Part of a small language model's weights.
Size: 8 layers, width 320, MLP 1280 GELU, vocabulary 7363, 13.3M parameters.
Architecture: untied embeddings, attention and MLP in parallel.
Training: 755M tokens, 5873 steps.
Each number is 128 + 24 x the weight over its row's rms, rounded and kept within 0 to 255. Layers, rows and columns count from 0. Numbers have three digits each. The size before them is the row's rms in percent of the matrix's.

# up: layer 4 MLP up, 1280x320, rms 0.0426, rows 96-245, columns 0-39
# down: layer 4 MLP down (transposed), 1280x320, rms 0.0426, rows 96-245, columns 0-39
up96 099:105133105131095119110162172120128093144111139119108107125109147124080135126142144063104088104174133118107094147110150166
down96 098:121142125123129117134149126139164153122133110108126142144123106098100139150131164118093144113120117127140127165141100141
up97 097:099147121124149146107109141081153095110142151121135136150119152163134165122120123137158126134110128129140108106108116124
down97 096:112126135111113125122112099116130146125120168144115143076131123106156124118123120144145116113143139104131106131137119146
up98 092:142097108143155127134109140109147115124122150136106114129123131082112099128125136144150102139133131087176129130147147100
down98 092:138131131146096102146154101150109138176140091139133121175156094148156154127112113135096151128099169122183111140138185092
up99 100:149142116104106160154146129114161169123109159104076105161142122166103109083154133120166108114091148130159127130094139121
down99 093:163122148128077121175085165162145150147111105085123157115125108114140158147128139144114128148143161151081136136174140111
up100 093:111125109130108166132133151132143125074139100146114123145122127111119101141124163118119136136107112137101144154138139153
down100 087:118128111135141111151172136115153104197128122166092117122136131141098163121125137071135101134120129133112077102078133127
up101 097:140157104088118087132132123122153128123150118146138100088094167149130118107139117129161098102121127128157140115157139158
down101 089:076151166132112129159146141133085144113136180122151156133145110109135133103137122122110108179113095125116099149126132105
up102 082:132127123113132134178126141113163117133105132137106112149143139126101148103145123121162117118127152130106133126125110138
down102 080:159173108160120110114164174143151147122093118144079101157155110095166120130105147128102140136131070135118140090106122124
up103 090:143139125143151126118095141126102117073116109120083107109143128112127119172112147093151120133176194099145146125148112141
down103 092:094114105150103102092179137086153146127098134106144128116114100124133154083125115128075132130103109135131124098120143139
up104 083:102121105062142101154171108142141127083107137139145106135167126159123115164147124164133104099164107118115109119126111158
down104 084:149127125118114096089098125127158132152082112102070141163140130103111073118086109128130170085118140142139117110151149121
up105 108:089094146144160122103135144062181148140127150106160119116202112116130113122140123135129126123146171111140146113103123143
down105 114:138092138136125170134133132076165190133129123142134152146116119133147103134139114142138093142129145142136140088104176137
up106 104:134138151113138162132124106149128104109115126142104120120145123123140126108131124109095065082115107101127187100144076093
down106 107:137121136145146123103147080160140152135062116156150115134148125109112061125139147095130125090134189131166110098084152139
up107 105:152145148118103172114146128090142127103079140129122105136116115131174124105107093107144155132138113071131119158170120106
down107 116:128117104111114128125138149107102056115116124151147124125131114105160155162114112106125105167112091099128174147102162125
up108 091:090138072094165104146129127148090099143124133130093149101085109129132094128131088138133119114101113111151137125150125134
down108 092:156115139157068094101131153115144137158120098147088143165092108162097142113112161110152148149102132156124140131101109096
up109 076:127155177129171133126125105121133108109151134128113166093102149112136092106131109108158102137114127130139139118139135128
down109 075:102114145114112106138115172183155111132140153140120136117160103151134110084123156124126151142135130144100161122162103135
up110 078:113172115150149124157137094124088138145116110147111178102095119090156118138124165111126117106122149094157136101114106118
down110 070:120166137165110104105137180118125114115127163140112137119090157137107103146123113127114131085120136113101148109111070123
up111 101:138103130157171118117121153147105116122160131147171147136110153108131101109105100142139096141109132158134144124088105122
down111 104:168099138149126090147148128170126140159123119192150108138159150130111141107110099174136090109164112126146109143104148111
up112 108:134075129129124106099128104135110158151170095141151128125160138127123107166144131128152106113158171122163118133162101141
down112 117:119145107128100116120150156098175158148114102158121104170124148135068142107114150082149105139153117127102133120116110164
up113 099:131142103147118132127123108101127104155130145148104118124136137111119105147141096152119142150079138097065172154133115126
down113 090:144120118134145167147161165135089114164116138120119190143125140109154176124116152139128139138117131153128114144126136091
up114 103:177112125105136144123144127122155128137113130129148104124141136130114115075110144106114119096119100116121145103071150143
down114 107:169140142061186097161120100129152129114108082114131119108130126078136176146153136097177146118116157153130190106100130176
up115 101:074139138122130119138125150126103131124144109124098105111107121101124115131175132158134126124112107162089156173146110134
down115 105:107165115126132150137094123076112104153129159145114126135187084152121110117123122088156189117107125132134143137114089146
up116 093:104135164127098157121151134104127114112134115121130127142108145115139128149124093165177123117128123072192140136131148157
down116 099:134102166104173133116131125119156070106124117121104117121108149108118167110133199083087133136134120112163115126139184099
up117 099:158128082143183111133137137128109141123134145161127094091173137109115131148089138171170129109127143085157135119136176092
down117 093:100129149133085104118136135126122119147139117149107145180124104135144100113164110151154147117147120183095092117117139126
up118 081:137133133115171115094143104127112086157108105152117102128132112123144144139150143137126121106117126132099107130185105099
down118 074:137118121141096127120109131157141142159086078135103134126095119110139110103129117133152142118120096087110141128119097108
up119 100:129094137133132090160160120141148103113153120113138163136152124146121098145134146058088098078122102153139137122149129100
down119 094:110137151097163148117136135113110132133113076112171105120128112118145138108151096109188170129146151103149167127099113114
up120 106:122136144148113135123125138127122114159095077123118099093111128180106108119116131132098156109157138121115091126151147088
down120 114:154157106110152137173136144159124128143101091121181152095140154086094123143083108099126137157115139138107125136127132142
up121 099:122148146162125091121132124155105156146180091108099154122144097145111107154137088117124084125116169144133160153177109102
down121 115:102148122079158148125157122151135106100154149162119123110155174140104136137123185092146125156113112174147079106134133086
up122 106:135148131132138164137135145134151153108127106102158124149140106197100125113141127106129139136155141132158154127145104168
down122 106:137105140138129116124145104125152146146115148136130132067145144171114105176098106134094099097089127127083113159115126079
up123 112:128108091123157144109093083132137117130196073106132091151145150140077104161103154145144115119075132120131118119123158133
down123 109:124155108128151154157126125136136122164183112138146103152126157129112144126127106139181145129128152170093110118144099134
up124 103:145142139120163130090144143121135111137108124151150143116144122114161092096124119130113139116096123130108098112128103122
down124 101:132135147118107144099121175133094169140094140170113144127135102157129102117148127127105134158144116160155164091152134140
up125 094:101145116162135121134098112131132141116126136108145106103157124146104123160153151148072142140147134143159152145126136147
down125 097:125188121143170101142101126129153118100154111103118132179119062113144108203128163128140115071094126115119128097123087120
up126 095:091114108178149124129119107125147139119136131096139094112136132166127123153130097121143110132117083135084163149160139131
down126 091:136121154114132165126178133114088096113119119181143114184128126104114152114131096123132115128105175174164116147119123106
up127 108:098096138120147179114095135159124175116173116102178144168099141094136116103111134123155133157121096098110133101112105130
down127 112:174111115160104140124150166163165139112124131152113139161127123121087111114146114141141152124091154098162116160104109143
up128 107:125113113075154072150148133105121130117110121144125143131152161104192154112092106079131139128117160115140144106167106127
down128 112:093130129134135163081138118141131183148152115168169140148131134144125113106138118093166131104115085139118148143165180099
up129 101:163139137173107096047139109166100083148124126098153135128122096112099125155129133159120132180130162102127109110147169090
down129 099:136183120129113158103132155119111149112187132142115125103160134116135084081101157143153141162137146133135132136104143130
up130 102:122118122115112146100119089110151106095159144160127098127131163123120149144119141139139139086129108137086083127167102107
down130 104:111106113125152152120090111112123151114125107112100137131136151133113114123140146153154138098124101191090107092132129141
up131 099:147127125169150144118124103134109145150156141128155137157114130101125160168143157123130137126181079060128122106155158165
down131 103:113124092151137145130146145135157108107148113117107112152143125145124164171119135163115151134070120174115181124141122136
up132 105:108084126120124150159119139185163107132130175132132117127161104133168108081112127123127135160165171093118140117124126141
down132 120:144172135144118107150102143132104149112121130129114142097149132130104131144139182132108144201166176148144124131127191111
up133 096:132130130125186172110095089114118105108102069144129109071089126155131102135102126126124112117125081080174123161146115084
down133 117:132171131131107115109089120157134108148109129126164138105120116154121173123110140157137157130139156117148125181084132117
up134 109:145141145101147112152107183118104124143123137125141112147152081128115062121147128155113097123116112152161142116131113137
down134 100:116136137127138137165104122137128119149120123109132118105119121146112101129137120089105134121149118096197138080101139121
up135 096:165133130162128124116102131121116156130137129126127121165153169116140134127154092134087119068128134120141108131135090100
down135 094:154108126109148100087140127134104089134113120149116157089105151102156066089106119151165149165153155142149098166101164121
up136 105:128144119131156131119118164137140096103094139115169164107143164105103084117140132179130142134117163116174106194176162142
down136 116:104129141154100076116142136130123122121125133155107091124129154122133138118155130157123150168134117107151118165136122158
up137 089:127098121109134112098145177160149111112120140109117063124113161145102175138139097107138060152142152149100102136122150094
down137 090:109164128140108064091142133124135154117165142132146112135141107173094117089102116143118127111123114103055127154120103156
up138 099:122117138098169152082104125110081147113118103139142125092128147114084171156167093146119096174107137121156133107129121141
down138 103:122130115123137138112116159117137128159118123122123154098149081120138139091141132148147153121139090161118104099147141110
up139 093:159092146121125120081139096069111109095140118111121139130147072149142132140105119136166102143130111112140108172114151137
down139 097:160149171116114126123108121140142099116048093137155099137167159115117075099135131136134135102150169153102152101143129132
up140 092:143148129137120105185090120126139133157175123110150104117131136149118109134177082128136116077150146128166113115137140156
down140 091:105136157102111150112162142150127132094090112136112136104131123138129134116110136128127152148098098094090151118103120088
up141 093:130118126125123090119124179092112115087147136106125130144117142127123127157101126110113113135113131113110152106118162123
down141 093:122158092110142148094099111190150125141136141183129122113106110117165122129125123181159083120137175128140146104171086108
up142 114:128086137141122148137124101099138109137172105154172091118141143161125104146155144172165089121159114102089120130118126168
down142 136:124106146140117126118132131134182131101140134172154125099131110092126122155141150161111152119179119097124148139157102167
up143 104:148130098122119132146135120111135154100121167117084164110129135089116114124145102134121119145113109155114112117120153133
down143 109:117144132140132120113131121190121183084141142096134160110097149082123104110114126125132144107131109147142115096149117137
up144 103:136144133128114118114097066149148129129133150168136126114142088137156114140139119115166136122176110120144100094128129111
down144 108:095145127123140106140172119086132180139103138109157115151088126148118129087150165129119169144124101111157137155077175114
up145 104:138136155109131124145139130128110126137154134085155114156107121103171119155143144182127127124121124091125103121106162139
down145 102:112180058107170105125122137114129111111106102098098125118103087180113142157182130128122125125145139138125126133177102151
up146 111:128125100144121126125161110103095138137138106130106120166163127140146104122150114122137096166126120119119129160146127103
down146 129:119122129147085131129149132097131169111144151120111120119132128123127100151185097114129129097146087120130151105147122137
up147 103:163154139128135138147157166170121095186114099183137169113138114175128093182120120130110108153123080141125119138112163105
down147 111:147084133138174117090142135146124098152162147100140176110122139112128108119122130094116165132142145121167117105168143135
up148 102:113050107133152142120157116109136116127156109126140175129146122110147166138127113147108093163062130138155125135099111086
down148 104:128133134112147141199137119105123154121172097117132179094120157182168118143104116165164086136127109141101076128136150109
up149 101:147138121143095075131135141128103119089142115111134121132140140190135120077085136142120121137105171138132150106128115117
down149 099:108111121090136137145090160119134120133098131143149123126096136128138121101136094133089120119123091110077169150130162120
up150 103:138111093096146068178110108083136170132125136150137120095124099154124191173157100139123083119137128131126095128162116142
down150 112:140115115145120170119097110124086134104057117183136131142112130126125151093187114142120130100116123129166139079135165137
up151 099:157123111138139161172099081084099096131106123080177124129134125153157107110123126164177151130091137127154111132098127143
down151 107:125124084160128114136129152122105160169162085134160105099157104128130107121113104143139123101106132133135136143129129156
up152 089:137158083135138121150104109111097130101109152111135052122125132087110058109139113137111171136119145124088142106157136127
down152 088:176121131126126142142147146148135132126151063125123162122163116153151194153082123133171074116169090137178156144118124133
up153 096:064133122127121124151164127138135103104175151147154112119132098125132137123129125136154118112136139131133144142111110111
down153 101:133134160131114112137130154108090108154130172148143123132117192133184114132103090064148129127131137164112141135105122148
up154 098:136144130140159146136132152111175120170116123152121141107147108101120184112157122153139101113171085106087134092180158127
down154 092:179098120124127149114131168137103108084154069137123099139105134120096111119094130170080153119164088147153149129133154152
up155 093:134126110161157117153118169093154128143131117152115116095147167127132162128115146174168126139190156107149084136149128133
down155 095:139137130105109113098110164118129130144137135109152156209147155125141116139094120108105146095099143143146119102110145070
up156 098:148124114137154100091133142099101108126126157128142149146095139131137128131083140109140118124121100136105145065139143109
down156 094:115143103126121107149153115144169138146096153138105148125140116130093158119130097135165151148128134135159122168153156117
up157 080:105097088138181142123138158138097078115117138141093114100116073142146120169151123086130143118103189088114107130139148120
down157 083:145118135131118133105119099095117146158127154093201112180181137130120156106112144126076140129120096168138126107128105163
up158 118:150091125154158167146160106149133092107099107138147102130103200076131154150146143123134162105107111133106159085162079103
down158 117:122133116089136118141126115137137115091119156138124120121172179105119138153140165141116111116128140119142129138153127131
up159 108:140144173111143127161106172093194077135182165148112130087135125139104147080108089089144139130145149131146129115176111087
down159 103:131149113108172215160134131132144170100191118155085145110100144077147136124107130134134118092117105135123104171166126153
up160 102:131141141111116147099143096133133143090116141116141126101119146126151127143092152103128098101122143140165110168092147114
down160 097:153148120146138141182139167118156116159141125165149165158142142145107167109128087121123134088124094143101179114145146139
up161 091:144142113149115113094111132171122107104142133131090126141153112113148133127097113160094148106103102120124113110139105105
down161 081:081148144119141111130143142086161137131127121101180142138123114102134106142171136086152101177120194107085129142087136120
up162 094:105148161097162158138138086144115115142178144110149125150150144117110109145145084160088109116107131132113146136085115064
down162 098:130111140148123091144124157115133121150075136168103118104106106132152122157123174135106124124153134127144131143147136153
up163 083:111146115084167094099136150096149137099144131148141089115116108117166151120173140129124150100128108118118129162160089128
down163 084:120125120116164158082122114163149119147112109136099090146153124150152104152090115167120095123084096110082130082108109150
up164 101:131160137109109150130148175123089092168109144181129117125140133165132133132139092111131117153137122099108127147131161119
down164 095:132061167106154125153128089133105152091132110137125138149142164098141125147145121137163148160146160090142112137171105166
up165 097:105094124131096096114132145114145140128105152118108124111127139135153128164188101118122126128136150119127126153146120151
down165 096:146137122111081133152107118136096117098154095141112113150139109130130147124112083144172149127137142128111107109106158170
up166 081:150095099151108135104091099101121150114143127127135122108142127096134163089133109094147130154096107123121087131125137155
down166 081:104122126118087087124130104166123162152158109165125134178126113138174121155129139155119180120132122112153200153133151110
up167 095:099150145128178157095116112090124153140082121070141102153090137155114134183166140157089136135118132116138145141128118074
down167 087:120148139126136113153157097139120124104194149147090114134125144155149120125117136128155115167086163117123124125143147146
up168 096:144135171137126163109140111126117142113131177177126113132133141180158112110137121132081122135111154145114145145110148131
down168 090:143134107147145099148130149117171115114087104082108147121090125119076112119122114115137105136128139139133133147140140135
up169 092:161058168142159090120155119158103149110119135150079102191161110110116116129113088135128148147116136116131115132101109118
down169 092:113166143073097101156126132121107136143152113121130139125084127100087091146143112164124132114159162094162119124144118163
up170 106:122103132126088134132123130120099108132119137101164141119131132154094150181157119148136090129128124146132113129135123138
down170 102:126096093123120081127164135128156104116135105159137153155122108143095122153098102054139114156164163150165176130163121152
up171 091:115124109129159123105122136092129146110112184131159121114104108153063118162110136142106116151122120102114115130128134170
down171 089:158098154124132132173099163154113112135152117151079113148161120085150106096137151122161103132121134123108148128158113128
up172 098:150153158160100077113129139112110095172171107110097119135171125136083137138151130121159131109086094173147148145134122120
down172 099:165146160091120149135135141127133157106127118155116104160115129099121154141119128153127135115120131127137154120120156102
up173 097:176124120143124137154114141107124161116155137123090094142102159177126160140129133115108096152114173122148137153092141111
down173 100:151081160133175146125120093150125149085122127133138141136154153148136147115105094161145119140100153120153161126118129104
up174 093:116138075147119139083110142116133112127122133140148108101173096110126142100105146120174116098142120134118148116158138086
down174 102:152106107122119115153134154154146130114133139142079128151069100111098088133102136129124145130127159180122123125145120184
up175 084:145163133148164150110094077131146095137166103149125140085102142128160106155119112132151139159125118136107158108157134149
down175 081:096149092122131117121144139114163109146134073151128175126085098147102132110124125141110126080111125135110104100111110109
up176 098:149103095101139095168218153165145128133106134094149136108134127129141132127083112136154138137135124123110121149141091138
down176 091:130127116120103132102135152123148132150159126090113151103133149116099149160122159119156087155120157148130150137116137131
up177 109:116170173140120130120114117136164145153143170063125117090125110129109104159058088085062146127122099133119145109143158111
down177 105:170125124162100142120115130129122126125128135139097146152151154152120149094151100095150164102129129102132159105118188133
up178 102:134106112180131115135124093120111152122153165098107114142126119130143138163142151164117098095148084115107081134127129105
down178 104:123089098140170120068109112127129134123086130109142145159108126125166121156124108099131170137128105106084103177136150138
up179 099:145101099134111134129126126169135129107144115149150099143144121128158112101132120150129168095149136125146106163165131144
down179 101:085109107132109164119086135104082121115127096130120135132126102126138135129077119104073152173106097125141143142168107141
up180 092:124140123088116169130139105122104109130150138123111174124126128164155107191129150152121111122159125094173116131106090147
down180 096:137104146161151135125158166164155160158128080138066107118157110073171125117098071120156116092100130113178165085149156137
up181 095:156142081143149142105152125099098139126151090123134150118161100124137175148148118117099113109134090100091160161135140118
down181 097:142149115137150141092155128189118092180092124116187100129138132108120088113151189115141092142146105125103145116110110107
up182 114:102088162106115142144105155138137127138136120146142164148185153094127119099088138112139134070118147146112122102139081142
down182 129:145100096127119145150110127111129124116156125079096151136124184093116139075086108125181150113122084171109156121140130141
up183 098:158129143108177100100135103153170121133114144121137112116122117173109148132141124166101119122121103099110070154153121118
down183 095:085186140097112147120080149112129120166132111100175135141099131093132152125134091103163131155145149140100154157125136144
up184 098:128117138061129100145148103114148147107109120167138126130154113132131122111127087100145111131137146120141094107153155161
down184 099:130149105107123123140099134141120126143113125137132141178127096060099132128155129138132086111139160159100131100132157109
up185 106:112119124082156086120111095123132117098131164097108137133156153169157120167106161139115137156135110126127152182136129104
down185 108:115111137106151160111186121136109155147100099137115100147140168105131135133120105106110129124182138140141129122112159119
up186 097:163129158158139134140142127081123134125118131121125122120130124117146155112090111092145116157124099101147152108099150091
down186 099:110150117163104116111129158138150121143109067111123100129091152079087111128167120125154139147117119149169102129129134140
up187 081:174137103149125128130108154119120123093118127140106140082108130124130103171123129141177107120187197138097155123082090074
down187 070:118105121122124108090162156129122114130108166105096153184103137162103111093131122099132142093138113120090141084142120119
up188 107:116168108138126119113107125126161153168114150117098069126137107128136165083124115137131135120148128125143132148124120168
down188 099:109112146107144080109142160140131082149118079080148141118135131171138112128128111131117132112107113170134131133114140126
up189 099:125114123125166153163200151133152121149120098144215108094095125146100124130090099166133099131156133135114133118098120127
down189 106:111109100116158137165164153136068138145120150152125078141149120108111127130154144141136152120146130166078128109135183135
up190 115:142129128104122139085154147147110143178088159137114176117105121113128128110150150150108113118139105106131166123119114101
down190 113:148115116161138134148122109134101134096127184126113081094143104158090125122115175136157137120126142129091081100186129188
up191 103:103113126112155125106136114102069141147136163141157138108141125126137131116134091126082129122112100102132151141111128093
down191 106:124160145120112163141134145112135104156139151135141119134119182120126141131106098160139172137139119072113150164143044119
up192 098:103168124166111148085127121157156169105106104132100101127183134167124129122152084172148124113153119114144117151148134112
down192 099:165130113108109155091177105115109161107131118108095127147139083155151116094142138119121122165079150119092151123116130139
up193 105:135109128116156112192152164165117095137128136117114158154128124133140140134130102083127162146123137108114082160128131158
down193 100:173087092095157180154135148123088142145162075117169147119172107151106159144096119136129125098113139127134130082176201165
up194 099:132092122146122130145090124083111110139099184119101116127138139114147086154114127123142121105148100085132115118146111084
down194 092:166119144154110108154152142153130153118125133154091143103109126137129107107145122109118107163172141151159111145118135170
up195 087:110177114089170098094113125141159167124144123118176155134139110141141113129126104124159086137115159143172161125122165166
down195 085:113150186147094151132134133154103101120128144140122140130129139122114152125118149116131110109128123124104138115108150121
up196 108:076106125141107141106141086132134155124194169162125127113153115164095156115159097116116148111098168134123113105132094100
down196 111:142069163134152079129151091150160122184098129133140151105136074122101119127102140125123119121112153128150172133125158140
up197 092:146138109120079101113104145181132133137124147107125105124132146122140060145132129147138099158127141130123109110109134114
down197 098:142094141090138097099145110131165181145147115116181119111157115089107091104093172097143189108138161117135123094123117104
up198 102:132120150097114106133114131145118094095127141107100163136111154124118152155175108146158145109126116139116125162113075126
down198 095:152126118116144118153103128138118137109101102151158099097131145102123116123113121124121117115144129137161155114096138137
up199 104:100140089149119127159127133086158093127120122100135143149110071144134132149140144145133132092164078109148153133090184133
down199 107:160096109141171117138103141133130132142151116152130138112132124140161116112170114098116125096124145156139127137123114141
up200 097:147135143119116083116117160140135153104157140144113120136129157113131088132113122138090138147147127149128128133156129154
down200 090:080133107139099127101155130116122146129130133123141122109152091162145130109129135135136102119139143136099138119088149128
up201 108:117116130135104113122071119162106155123144172154128147131143139133071092135104148163107129126130128109131101120128097093
down201 105:135135138113135181176133076133130188150163129112152147120089109153108111135149101107129118089101137125127132086082160101
up202 107:127087157112136152095099140164114109122130126081131116117156121133067175125129146108123189138111127138131099190143143141
down202 106:130150141143107079140141111130147112104132113102141124106124137093153157144119138143127120145169135127145105104092152157
up203 099:088155153101128143115126102135086111131133156124111091095136174149078119100102107115138144075135175137142100137124182129
down203 101:137127099125152067084138187134109155144153136154097129062118154091156122143157089075109165109115136183182126154098128121
up204 105:124140166182162109151123141122093103142173108146165150121129138091109110116151135126126119157122096086142089136123156141
down204 106:115129150175102100116135088132164137111143120127148109110094139140149149130145140161163138093131124144159140137114142141
up205 107:152155118167159121115134105125130074162115116081159139107136109145125132124175173163117106127165154143164097102180138132
down205 113:140131121106134136139119100135127118099134135137110125175119165107163132102152161121164123162138123132144118107131132089
up206 093:109118135077095118108131136193129113102147109157131144138069103150104106104115115124134116087145122136106133164135097093
down206 100:170162130139152128160126135041124151132112140108131114134150148096164138131153146152139142171093119114152151113116160148
up207 105:113161152125116140146153141161166140073114119069125144153130119149117158145093141131142101112127100068125082130129125136
down207 101:102163130127154081067131122185104154131086109114144121138110131105142137159141107118099118142111188119143145107121145129
up208 104:081096138075140132180118116144108127142142184103099103109172119103123121135158147132117120130140122146147165085102108095
down208 098:132158118114129094129143138119146182132136125156099123155107137153120116096144159123150100105098159109145116124115147153
up209 100:130087099152164147148135154139083148092133121116164097121130129137138101104136139171076143115138147128092148157143154125
down209 102:105116133107135147134106130165100146130158091153118151115177157170106091121118111105143134107134165157100130098148118146
up210 102:178105163115109138129127134133107157141131129098156088174145077164130115114138139169132113098165136200124096156137099151
down210 123:132139140167144144139123143098094128150115117093135127174121110183108152111119095143116090123158139128136114096191155150
up211 098:122096144131123136081133087133106160158090168145145157155167138092158138099096140112159115158132120128171174165100142132
down211 104:109154134091153156151113151115115108091179126107122154111161122119095136130128123150132168103145128110066080114133100083
up212 098:133123174151134140119085107108112102138120163131133168143100139116104125099105131130119148144129160081096124085125137168
down212 089:081105095137059106128128152132142121124142109104116139114119120094167093136143137192131119115151076162129134128120149131
up213 099:120118103104142138109152156101094152108152091068126157150154092150089112154130167148112137130161124102165077174112110113
down213 095:087164094155167106161149112126115076126147134112154142117087191116095093135134071158162132104133102124101104121110139134
up214 105:097147142148097084160150135110161117157116102172179091134118106103148156123159140127085178123154146171133118134087099152
down214 098:142113105092164161067128131091133099119167119102096116085153150138124085114149109154166145102142143157136119118096114136
up215 110:123144118147136155137174101158157161149133119114128126126150160071122152113148114100112127129126123132116131140132073090
down215 108:131120130140126113125191145111091121166129144132118110116158106116118133111117112143104102090130092115148159146155143134
up216 107:132077129135135158090092146186093133118093127103061117079104106099119105120146091140118101115128117108141127132071103081
down216 105:125139136113129107071103120166126138160120157137143109122118106134131113143098130147154139056144123099109107122111111117
up217 099:160084149187141162123108129105171124153159132122132137127156117124149147110126142106135133111144115145138091134166121128
down217 097:086120116118123148166090120123142153117133094113157123137123120118165112096129145114103111116108089166110129130094158154
up218 085:159149105110130134098148138111117094120161121108102128094091111094121086109146126114131111106145152107131157149134115158
down218 091:145118174131094141107151130177109168116144134165119111137129118127108147133168135123150135169108125152145153131136084117
up219 098:142154126168134100084100105119167118140111161149125122109142123146133122144100090105170103125130125141166064101165124139
down219 091:116149118151145147169146125143118126129142096097157102103072150117164124109169130166057179172111120109119144114109095162
up220 094:140131127149115145081149103129120107115137158132125136122119160085138114113168104096115115129127135127142119119144101132
down220 091:149133096128129140148114113125162157125094102127181122169124101148095169156113114133126165129144115161107130157141136130
up221 101:159156164121117148138116119100133121132167136105126128122137132129101135155115097127140087126115165137127168116145141108
down221 105:129119128145150107152101143143133135113151142129108126137109154117137150080147131111171120122167104101117136134137156112
up222 107:088140121155113164136147139137115130149128151086138107100164124093125102150119136098108126097126121116086102096147158156
down222 111:091116132134123151110106148147185116138142086145120091106138132132158120155139130123117115121144118169154117175133143124
up223 109:143127115126108105185110160159129181121148157163137117097172134141139135144132124131144079126113068085189176125122105150
down223 114:098171156157154092153116114158138150116103134118154124118160110158096110135094138090149109141113123102149118134142168144
up224 094:110119133097136146138110135137094158084129150150148123109111147094068158124111157133138128102128162115106147103140102137
down224 089:114110135141106076116104139127118103163132114128102157133152159119162141134127168093103143077170089105145132148127130090
up225 094:121169099108087179123084055114133144137146126107111093154070182130122137111101131108128145094108116127088134086145145145
down225 093:135109124134140103122153149131143136140120108114156112142157095125112139176119168122115115138129118119118118150081106158
up226 107:138129126168089116084115147150138094126131146123100134101134111132107111148125134142108146151132122090170118122157119113
down226 109:097094149161133124081158113137143156128100094096160117145110152135137121162158088108145171140133113126152111119119153167
up227 078:141091124122146144141083136095094134079126155124152124109107104141109147162149135156132111161137099154132130097158208130
down227 077:125128090131130083082145153154186137148137118106127085133114124120137133107140102101138141106094098097116169138148137105
up228 108:150095094126122122119097085170154113176122105113117107114143147146157076110117116108140094103143130135141123084084097117
down228 104:151175151096128150165142107105162104129140112087132127134140145126145122104155152122170172090129132152165129156118157118
up229 088:136145144153126136106122121119151144099132146171122137128133099097140150089116110129076118134115131113085100103109133101
down229 090:126151133109103071143113095139177166094152134113157116114110169120119095148120125109148162153128093102145146153154146157
up230 100:145116134093117129128128132183145115120156124128139148138138130085167103137108115101153123150119163129082116150116126119
down230 100:112139154154168118134124159136133123113101132111107130166160138128167159097097093092167124146121142133131129124122126125
up231 102:130124129100157088126089141087130115120109159079152160108136094135129144128168110187090157163141159148137118102159145092
down231 100:114168169137112140089130127126163083100125142144132100086127102114124141153122139127120179167126151091158111099118078175
up232 094:153128151124149139107086119116121094138113106107116104135154165166153159123180111137146138127136094130182094152132143089
down232 103:167168124124141129128092146111126110092134090145167144154157183103091152128146114165155091165063108138124176165120193125
up233 100:120107114126095151120148128143062150101182116166163113110120140138117123136156167103117131139128134097144122133097109104
down233 094:148139121107094117102146118135116126144076125109160101146142154103128117142091126091128163147138121103141136099102115129
up234 101:125147161147128215111112118106115134150129119203110118098135130120144164130111112154110086116091111105151122112130117182
down234 092:128100128103122038142150130115139096120138139088146127137116117135140084131133168126139159152188141157085111132121167074
up235 107:105110156167115100147117152160156120120084146116165110136120193129154132122127134202132082129106125121159130118164099141
down235 104:114146125155141159095153108120114132107130144125131116093119105078162149131134162115138163105134143124138107107146139148
up236 101:128171117173102120149128090158165112131119129143108117095165148095085132122124169105125112105152128142125156150146130143
down236 099:098133117179123105122092103139150133181119125147135147159133093124172108164100093095131136136145139153098085141139146126
up237 096:121067161094109110113141120113118123124159124128119109122205149116120170110106143125153114112127122150121129095148134112
down237 102:128163125115141142122097120133092163147152133118140171118105125104115122171159177117149111107114109127115153141139076131
up238 106:119109139087128091148127096123095101119126126114108085121115128142133171140160080136143143136118125088148156167106101125
down238 107:109141150096139113148128090094139175140104083142109152151102081131135142160182132126086108132184139112090107125096177088
up239 102:169119138108106144075147059141124123139086142099130118136157119123136129125131125155141077160100129112096122131095088148
down239 101:122126131145123097123103093155119140154120133176092107110112134119143110106146147194113104137151159171148155136079137097
up240 106:113111127103162141167110140097120117145133109133157130104173111148132126144157096154089094102170118165128131093145109095
down240 110:140158127143105142129095097133110150140106128128130138110108102171169103107117130110105122089138137102119064134140123120
up241 097:147121079150105160116141099084140122136133170123151124119164122122131162123186096122163089087123086109118110146128164074
down241 095:149114145121155141153123107100113147143108084150103137121146154126124140168140102167164147084148134193086071107153146117
up242 102:150130138122094125181096146146115105156133158103138101124182104116197125134081123086139103089123136144122129102104122074
down242 110:127157117156080090137128133153124114130144136155061179126156124136134137144109160120109104122155155186125145129098113123
up243 110:132107171172106154121108088166156117188089138097109149112131149126104104171140102173080130103098094110110111143088101122
down243 104:078130127098110094133133120152091151125140151173118129160097106137095112119106113127151127149134131142115172123111137158
up244 100:131180128118143149100090098084173108128103160091159118091122151174121144120111131110145128117118111166127137119126140120
down244 099:167082106145151128108093121191155155155157160115124110149124141109131133128159167093149153164104114111130114125111113145
up245 102:129112089167140145103177102133128113144125115143096169135152185163116077122091104172161171138125120100144125149133120122
down245 100:117154116120165141158124100140128119113127151121123136105096127077113121131133121117136129111099113125157163155130133136